{"head_dim": 32, "vocab_size": 1584, "qk_norm": true, "bias": "all", "init_std_qkv": 0.0225, "learning_rate": 0.00442, "batch_tokens": 32768, "dataset": "wikipedia_en"}
Each number is 500 + 25 x the weight over its row's rms, rounded and kept within 0 to 999. Layers, rows and columns count from 0. Numbers have three digits each. The size before them is the row's rms in percent of the matrix's.

# layer 7 attention query, 128x128, rms 0.0577, rows 0-63, columns 32-63
123:494471488534531499514516510524526487572494502511506472477469513498484526512504517511547516472447
104:511456507488511480501549502539467491545482494527528533493527528543488510494497528460503486479510
106:524489520446511497550509499488438526492526511461502519480522560512476487490489476432459489512493
108:475538502512448548525456475474499537459473480469502484486442481459491448497494500533495511536495
108:504455519477532475485546531494503489533543515529486531512539531496446516478525458464486523488483
096:517524464531513510453494529557540498510499497482539543470486490494533549473505517474518450530508
107:491478505483508521504522521493473510546499550522482503514561515504472501473520503484466485454465
089:516513479493492517524499451520512490485467500461498481505443476517542467474508497518499473509518
091:501497458521445486512479517470497512485540469498496494477463498509494454514477482513522540506491
102:541503518479521540509502488546534479485468528509445510542522484473474556514491510486499474500504
099:537498455485476485513487495518505522480497499502483482520484465545480461506469472552494502507487
106:502570542477463478516497498536525520567509533502498491481482498499483467530507498492537492490428
096:471495514521473476490494500471517489503548456479516510513473545509476465481508491496498556524543
100:497502523555507502486517505453502515556514460510509495511454516511505510518522417506541541527502
101:526520436510463483518506473487479556513513500483511450489474504562487485510470490488494512514522
095:471514526464499497467523527533488471518490558525474543503544521534545510496513514468463494520452
099:556516523509516518499497500531468495511483583548483533497475472476516469503521479523462448485499
089:522510531550460496501495490533500553508480470527478528509482457491511458500521491553515483503552
106:531479514497546479488550528522523485520524503554538495484499506527474547520522478466513489484475
097:483525521506492500512445497495488539500484510485515476489540464474486466461485522502504531522531
092:504498463513488476493488507439506494495533536492521482496505478560532414488470491504480503514510
092:486476501538510455522488514448494503477548472577501488502498462485433504503509530496483569491505
102:507497464497466502498479483464526508468510467467530480479471473510530483469480468517545495539558
090:550537536517522513489459440570512492471481482487507500514507503481498512501503524488482449494514
093:494502522525502537488498489512466509527475519501541453481509530512530538516494524462472495528504
090:519514502490532489539531530524515490506527477501494541516514494491487512488477440473496518467522
103:529498499523478520480494501462520525527522484482471515491515519498408494504516518480478501544532
084:521461528473406494514481522523526468482486463434483526495497525494486476499485479493525515480475
108:495529492513536472537506492524477486455459497510479481487496461520508494497488487506513487494490
097:532504485533544516491518497547494507504519508532461533500515443528499503540471534500486446511450
098:496540539519478481531484509473493513533484505474522484460485489555467509478462456496519501497530
094:450503503545483531464510521496491544504483474520491486516509505487490505476501511476467447496464
100:524467486489508492518456526492486504517489542523490468509487528457495478467524484493528512521505
111:475558513517485509517479523468522515498507471507519466505468445483489468502495505538488512500500
090:498552517530468508501478500483490529522517466521508495500503453516478497503477527551501526504477
098:508539471514502485468496507490466534525537461478511541516502492527476497506484514521531532529488
096:496509456497519477463495517464459528514529471455485473447473476516524502481490523540552519542522
096:484497440498503481467491494476487514530521473452503441439462505496526505491513506535535531537548
103:483502503485530493501502511527518464496481513537490513544486546461478488508504474500484510472466
091:486551576470462484507474480498515509494504510512517483492506487525490459503497496464502468518458
101:495534507493481515511484520484538506489504455483503477463462463549514467511546515493519505483486
147:512507558485520548496507489545520493489471534533458536532510509492470526537509497468487462468471
088:492528540513519512496440491514509502491493564478471493521505491455465510494497479511511462519475
102:519494476539517462457521494517502493534529444515497505511475506495509487498519476498531522493542
104:525505434475558506516532525444506513494490504505527490519508500519506535512497466523505513519526
104:527527496468462507519453474484540430491503483496486474525495513509500506508489479508503530481528
100:512488466472542474500509488471475538499491492487505467503498475503460504497502507545574524461530
091:498491564465481496531482529429491499528481503515482457496505502503507511492536491512495491473494
106:475538541512521536502468494488532504521523485515497462484485461496519456510518487533478482470511
093:469467509493479485445545480503507517516515474505487523482491523569494488548501512489519515488470
093:493490509478509504492537487541506463508505535525497499518534534512474508521502490454483483473474
093:514500529509491496496546484538503461501478527543504528547542541499475519516505500445488469482466
074:507514531524493519508538477544484481516482520533489564558559525511476524537484521457484459469463
093:471529488480491445468492515469460570489529474470504487467513476502508495464503515513554487514492
088:496443476507525496461542491459471504508536456482501489481491520512529521473502529501498538538546
095:491514551519509484527506480497528455515483485545502515543551471485488509495491553473473514464468
097:480462464473483491479499503521518504512471498484444488504513495538525504457515532476539476501513
093:520490507495501484492462551499535499532500475509520517494503497510496482499507493515532542506494
104:494513497465481487530522506509519498447518500505512514491477442506474457532492542499462537484508
106:445502491479485533508492536478502491537486469459499500492452521475513498524532540512505525483530
099:487514533498530510511423517506538488529469466486484535480490471509475502471498505478457463485493
102:500482448519506534502498495500515507486487452536497512514477508526489491519510473498495474441546
099:546503503527440520541474523509498546495463505513531485497507464527518483501447514472501491563500
107:494458513532499477482541486548439492510503469527497515508512515527482505460507477509481510489491
# layer 7 attention key, 128x128, rms 0.0536, rows 0-63, columns 32-63
096:492463490484504494500462523481459507511484522551507528529502514482529464510522506467489549539489
101:512468473439458541502514521525512489491465492529493486526507509476471485526463487517486459501491
112:489501527483526518533522504553497480490454477511471509519515519490516518501510518543516498466536
106:482535499527521498506453479503486455457485484479486495492502509496487471496534542511479537519502
083:511512530497483510507545492557535469514513482497507466515480474475505509507437470506446464472539
111:482508523478523496488505495528460498487496533505518545460524540469534520505507532530485528516491
102:458481546497502539505523544529527516525453488495445529570515496494483512523527483485496478465507
090:492499467503513476462477507512500524536532474472465515458464455485518477454531476491561506491507
098:496505477501482472496441483517494524498512470518472505485443447506521470475525483529541542495499
119:487483490502504590521533487485486490482494535517465487517567511496471508490492491463462444484478
104:500488516502500487510494455524504483472510493502452498489556479505468480457505501556479499484505
109:537493482470433544501490474526516514495483520509467500527505484500458465503511505454538483457509
111:497533508475448506516507523483513488450508502508543439459490494518487486473461522545480519499530
112:509504495564513464487569506507519486506507453478558518515436497520474486532504525493529522499517
104:523514526503469470530486529552506463508505504491516470480490481522510478509499548563478540532530
102:477506480494505513439507533502470527547486500484525528531477551501499501530543485459499520537510
102:500492497490507496504512531509512500455497513478542515537525536475512472515491540496467524505491
105:502487507470536495528498525522533475469523494490564494512520491491537533463468497529452509531504
094:508493494433482493523475490529514509486469528480511520524509489467478524518493485478461477536493
105:488486504542531504507504522490502498558457479498445496551494500511497512526553492471486484507536
094:533509509518441462510482485512503519477550477480517541463525503502490480499488491514485560476486
112:489517511539477469488505504490523502491482472513519472476450481547526513511443507543453489520499
099:484484517531539437476470490482467508502534455477532546469488482497513495496503529554531554527504
102:516504524485496518558534482500516474511475541516491496553546527520466529480494471478466444500514
106:460510493538501522458503497497487540529430523524513507539468522518486498535510485477486485501507
097:501518533490519464525528503524525473444516489497479501473533530513517498486508537534488506484535
109:495517530485494572527522475528492510472478516522496470533516493528458497519464535500482474495519
109:512477494438487559556501499498489495468481504486424467484508476488494484478491500492523493472513
099:511516501531518434506491435512542485546544505511482490537494494487490536499503441508508528512501
106:521536503526530471451507489503485475521466486484504569523497531512497495533515521480494516538482
122:533502489510504475520513534566511506507496451492453513464492505512481508511527501523530531458519
096:451488495558508532488520478515503514474483514494535536524493500522512500519545526449520490492530
103:527498496484519515486542450482540487468477547492519490537484506475454504515422485510477466491483
098:495506477518483489524470525511496497503540481499472513459502434506529499518519524508525543503527
085:515511492467477495524433499497489515542515480459494499463515504548477494514557494509491500485539
086:495501479467536516532542455472522456498508502481505477539477483524500513504468527497460452497507
075:522496508448491515553485474485502478506510498495491532500534513484531447470509505438478445482484
094:477471544479488488529493474516488491503529528526481540473523537499482454453492495494497444496476
087:500473521516531523464512507463527488503488520513484538479553450464524534492512464441486469483479
113:541541451520520507475518541489519492498493485469537477515480491522478515524486564513518539488527
086:468511487512515435511504488501464492524541516524507516492500519463498469487467483535517493486481
079:537527471525488517439516549474533500524499480510496501488486464487532538549507482520494556502550
116:527499486507466545515496522476483504497493484488457510515529454533504517519535491470513506530517
104:458475522501535510517510481484482476468489510536493503517509537503479461476466489504486449517457
088:487535508555491502488533511554485494495459473508510518505464490507494507541531503475478484494506
101:517514468485496528543476476523521499479519516485512467438523501534501491496477541537504456503481
096:490526509496516471496492521514552464538494476543470474490454470523527495530503517508502504493490
105:529496484516472480528477487494512495527518488473500480487494490551496524494539497475509517516545
092:511498531502467459512453535477449488506535473505513490475499449498520493531550533538520543498512
085:499527453499555518473448519505463474516561518479485477465513505492480511499536508488511516525582
084:552475486499537539498557488499532511470484528510508486522506512478464533522449495519476477510478
084:561536479540500514454528512511544518494471499503535491512478516507475523530467496483499508500453
082:559533470531496512468504545489513515486491493489514451504486507532492517529465509486491527545481
078:556514483485474502524459501520488497498515496460533470464465524508505477528465514515481494549519
095:446481529464469500511446428488485510497485534497504531478523516498503468466477467467507469512472
096:525521472526468513447483519496483509520483490484529489495509465527512557491494468461511510507543
104:492493491497491497498487496484478482453502548480514484530546511481500533533467494528482487580515
115:488488529497505465492457478502489516477523503519492489446509509505514445466532516528536485485486
103:473504518490517518473506546492494525525457482500473490502511493509500506495522544494512516510499
111:467493503473443518488546478508474501534501505519488525529526470479484517534446507438503505518480
099:501481500527516489524509516449510519444505509504477466494538496531528514470494454513505495511537
106:477508540490509465507502539528487473478536499511483502492495452515521497482497475519502513522482
105:508491485481503477538482498504480510425531488474512477487499481510492510483535501560507510468556
092:551464534503562477507452491527471475477492485487505488511500484494528509479479476528522494518482
# layer 7 attention value, 128x128, rms 0.0521, rows 0-31, columns 32-63
083:510526545498518497503506497535543516525459502477490510489463459525492530543487484498495469471530
089:479454505465469514504484514544488524509495482475522496486526524523481506496516479515498495494474
093:481491500467467500489481470476504516519524489520484465481511541513472487455505488495505487490451
084:506464420465509509473482481459499487532509485525505553523522435488502506457466469513487504513489
099:462523474512515520495480510488532497489508506507486517530490500462512494536515461502458529479513
092:511457501482469523518481483496469535481489498550520485484492473474492513528501538486490534507525
093:552480490507526508505539484501484537528507514510541512473485474484524471503483519518522498485482
090:467445471494509525516494444497459505460485503472528536521530465447560481455482485479524494498506
079:455493509481483498516501501515491471516484513487500507510516493519523546494534525492484456535504
094:458509532542522501474481555492503457507522469498492479547511524505469505491516483483454501491543
087:525466443462471499461498524481499469490505499521484554494527524505489526430498508483466521504519
101:513497511519464503503505458528487545498491505494474474498494511470472530533492486512531478490463
092:430511453486546519495479519486518531478522475513525480517501503518540468495491463491505536503506
085:508470470490527514485488485509477508489505493489511520522510470470506491464501483483544519498536
095:544547517463504490474506491545518537517486491495507504506504521501509516530489520518477489525466
103:475482512477461498519467478501478505487507513493506498477495510493504508499523479472507519470449
090:483516502518432503563504499466504509469523490502487484506517486523548479546504529519504513454436
098:541518509474474496491469514530484455497528518456479516470504542559470512491510463468526506508473
094:522514455517462499504521526483465551483504488497490517481507539461489513455500546471452498496482
084:501410462493498506549507470487467496475498514518520514504518434509495503477485544488540517481533
098:530466506514497509505471490504500480473498502470519486523488478523510531508532484494504503514529
083:482491534559480501491495488486492532479487489529453501525485467522477498524479467500540503435500
090:541497513517506511530470478540495489498504512475499512503504487509481514479483498494549473470502
088:467493530530500505489479470497496533489493518547506478486500488486523474512470423505514475483456
090:511472553471502489498514476482516505540498535496494486491490489567517485543503521514509518474444
084:520502486498487501500486514488485455510515519522489484487487448521462542485485536513518505443531
092:473509493497476497509495509479511505465514490524477487489506491564505457516510454517472513504490
096:467487441484502488478512469500509518526507497517501525518475463501468474478494469504503537473524
088:525518522475525498560486535482504518477499507492528475489529526484491509482503541489520524498463
094:460482501479466512541476479486498471475497514455554489487531509508522493498538538494469512532478
091:559549505479498475540497523472516509493492506539501443510480497463515525520483516521508473487463
083:511497447505503524478517461458493513493504501545487497505470458432499529511485507496535503460524
# layer 7 attention output (transposed), 128x128, rms 0.136, rows 0-31, columns 32-63
086:518527503524512476491491482536453511517505494517499512505480496499491498463430518480493525509485
089:508482491482471524482498491477507455480505496492542541535535495503453495546565454523497441486493
099:507498487512539547533503506495455492475524475464512500496513496476478491497525510457495483482478
095:470489556522477525485501539464521480502491536466479496485536524541479535488540514509477507476448
092:565441490497529525442561494496502504498514497526499499521483519510506515514466477458539456542497
100:510536519471538510529533517525453508484537490446438496492496519540562553499476510462491487528514
099:485560509484519499550486513507485530475497504473474491501493505500514486489519540533463524506506
096:472518507553474489507498527487517462513493500513487541521505514510461475524526523539498528496482
082:466515494510481469457501503480561483499493524489538547478546517476458442515535490506502487510512
095:556444514430458496527480502502540506510495530514511468465479491509482484519513471506504506482514
101:480461543481511514507546507467504504511525527488485505498510542502484506498501527485517465462476
111:493480501493508531485530509506506491534488466516500500495461483495541499514469464563494445508520
093:559455491489505493488503474536530445488507544489465504512505520485477560531491511470506542486514
095:464497504485456512486507516509477520497488510489491495501507536518553463517511509498471531492439
094:487529486460495506461556516448526493481494504518505472524480475506516490506535440516532470511538
121:477455517498479524517539486508468481501551474498509511527490519506479529548482503479494444476491
094:509538497531527487495491490553494495469513516526499491512480494511476543520471506416510497496541
101:473470537514445546525501477487459530483504454514526480528484495468502545508551502483478504464439
104:505517496487515517509522521501467530501526465530467462531491539542521534541502504506501466491507
091:444524526497486532510487534483474490508469541470505523454543523522479483507508527492503481491464
096:468499524495463504518469516498534489536490508492476572485552498495465481529532495544492521499489
083:521501506511523497503514512553466515524485513487455456477449496508534520499447489516511522538502
098:452502533464449514512474543479515502521454532506511508459503473502503473515520472540520543502472
096:506491495536546506514491517503518450520498484475459528520485493476477523484483498557484502545527
098:482527488543516504543518486529489479477470538488546568535526504437474488491525508487496485502486
085:479492484499521517488529490477473545530455467501507490476500537499543511501483498474483488555501
094:532513482531527516512440470517483469484510474513511481550497515475484529480520510482513530473493
088:504462518511496547501489477495416506438509533472526490535484534501506506498503532439454492462432
088:514530527475448507513516499564459544505558484459423502490508471515502526520494517547524508490519
098:545513517525467477511491502487496497487518477497523513524489524483477506528565513494565498486519
092:510496485497543512526516504503490536522533482490469513448508485505482500486499524516469425519517
087:468469513511531494523515492522514502500516507462447499489501545502542508486455531476466519535523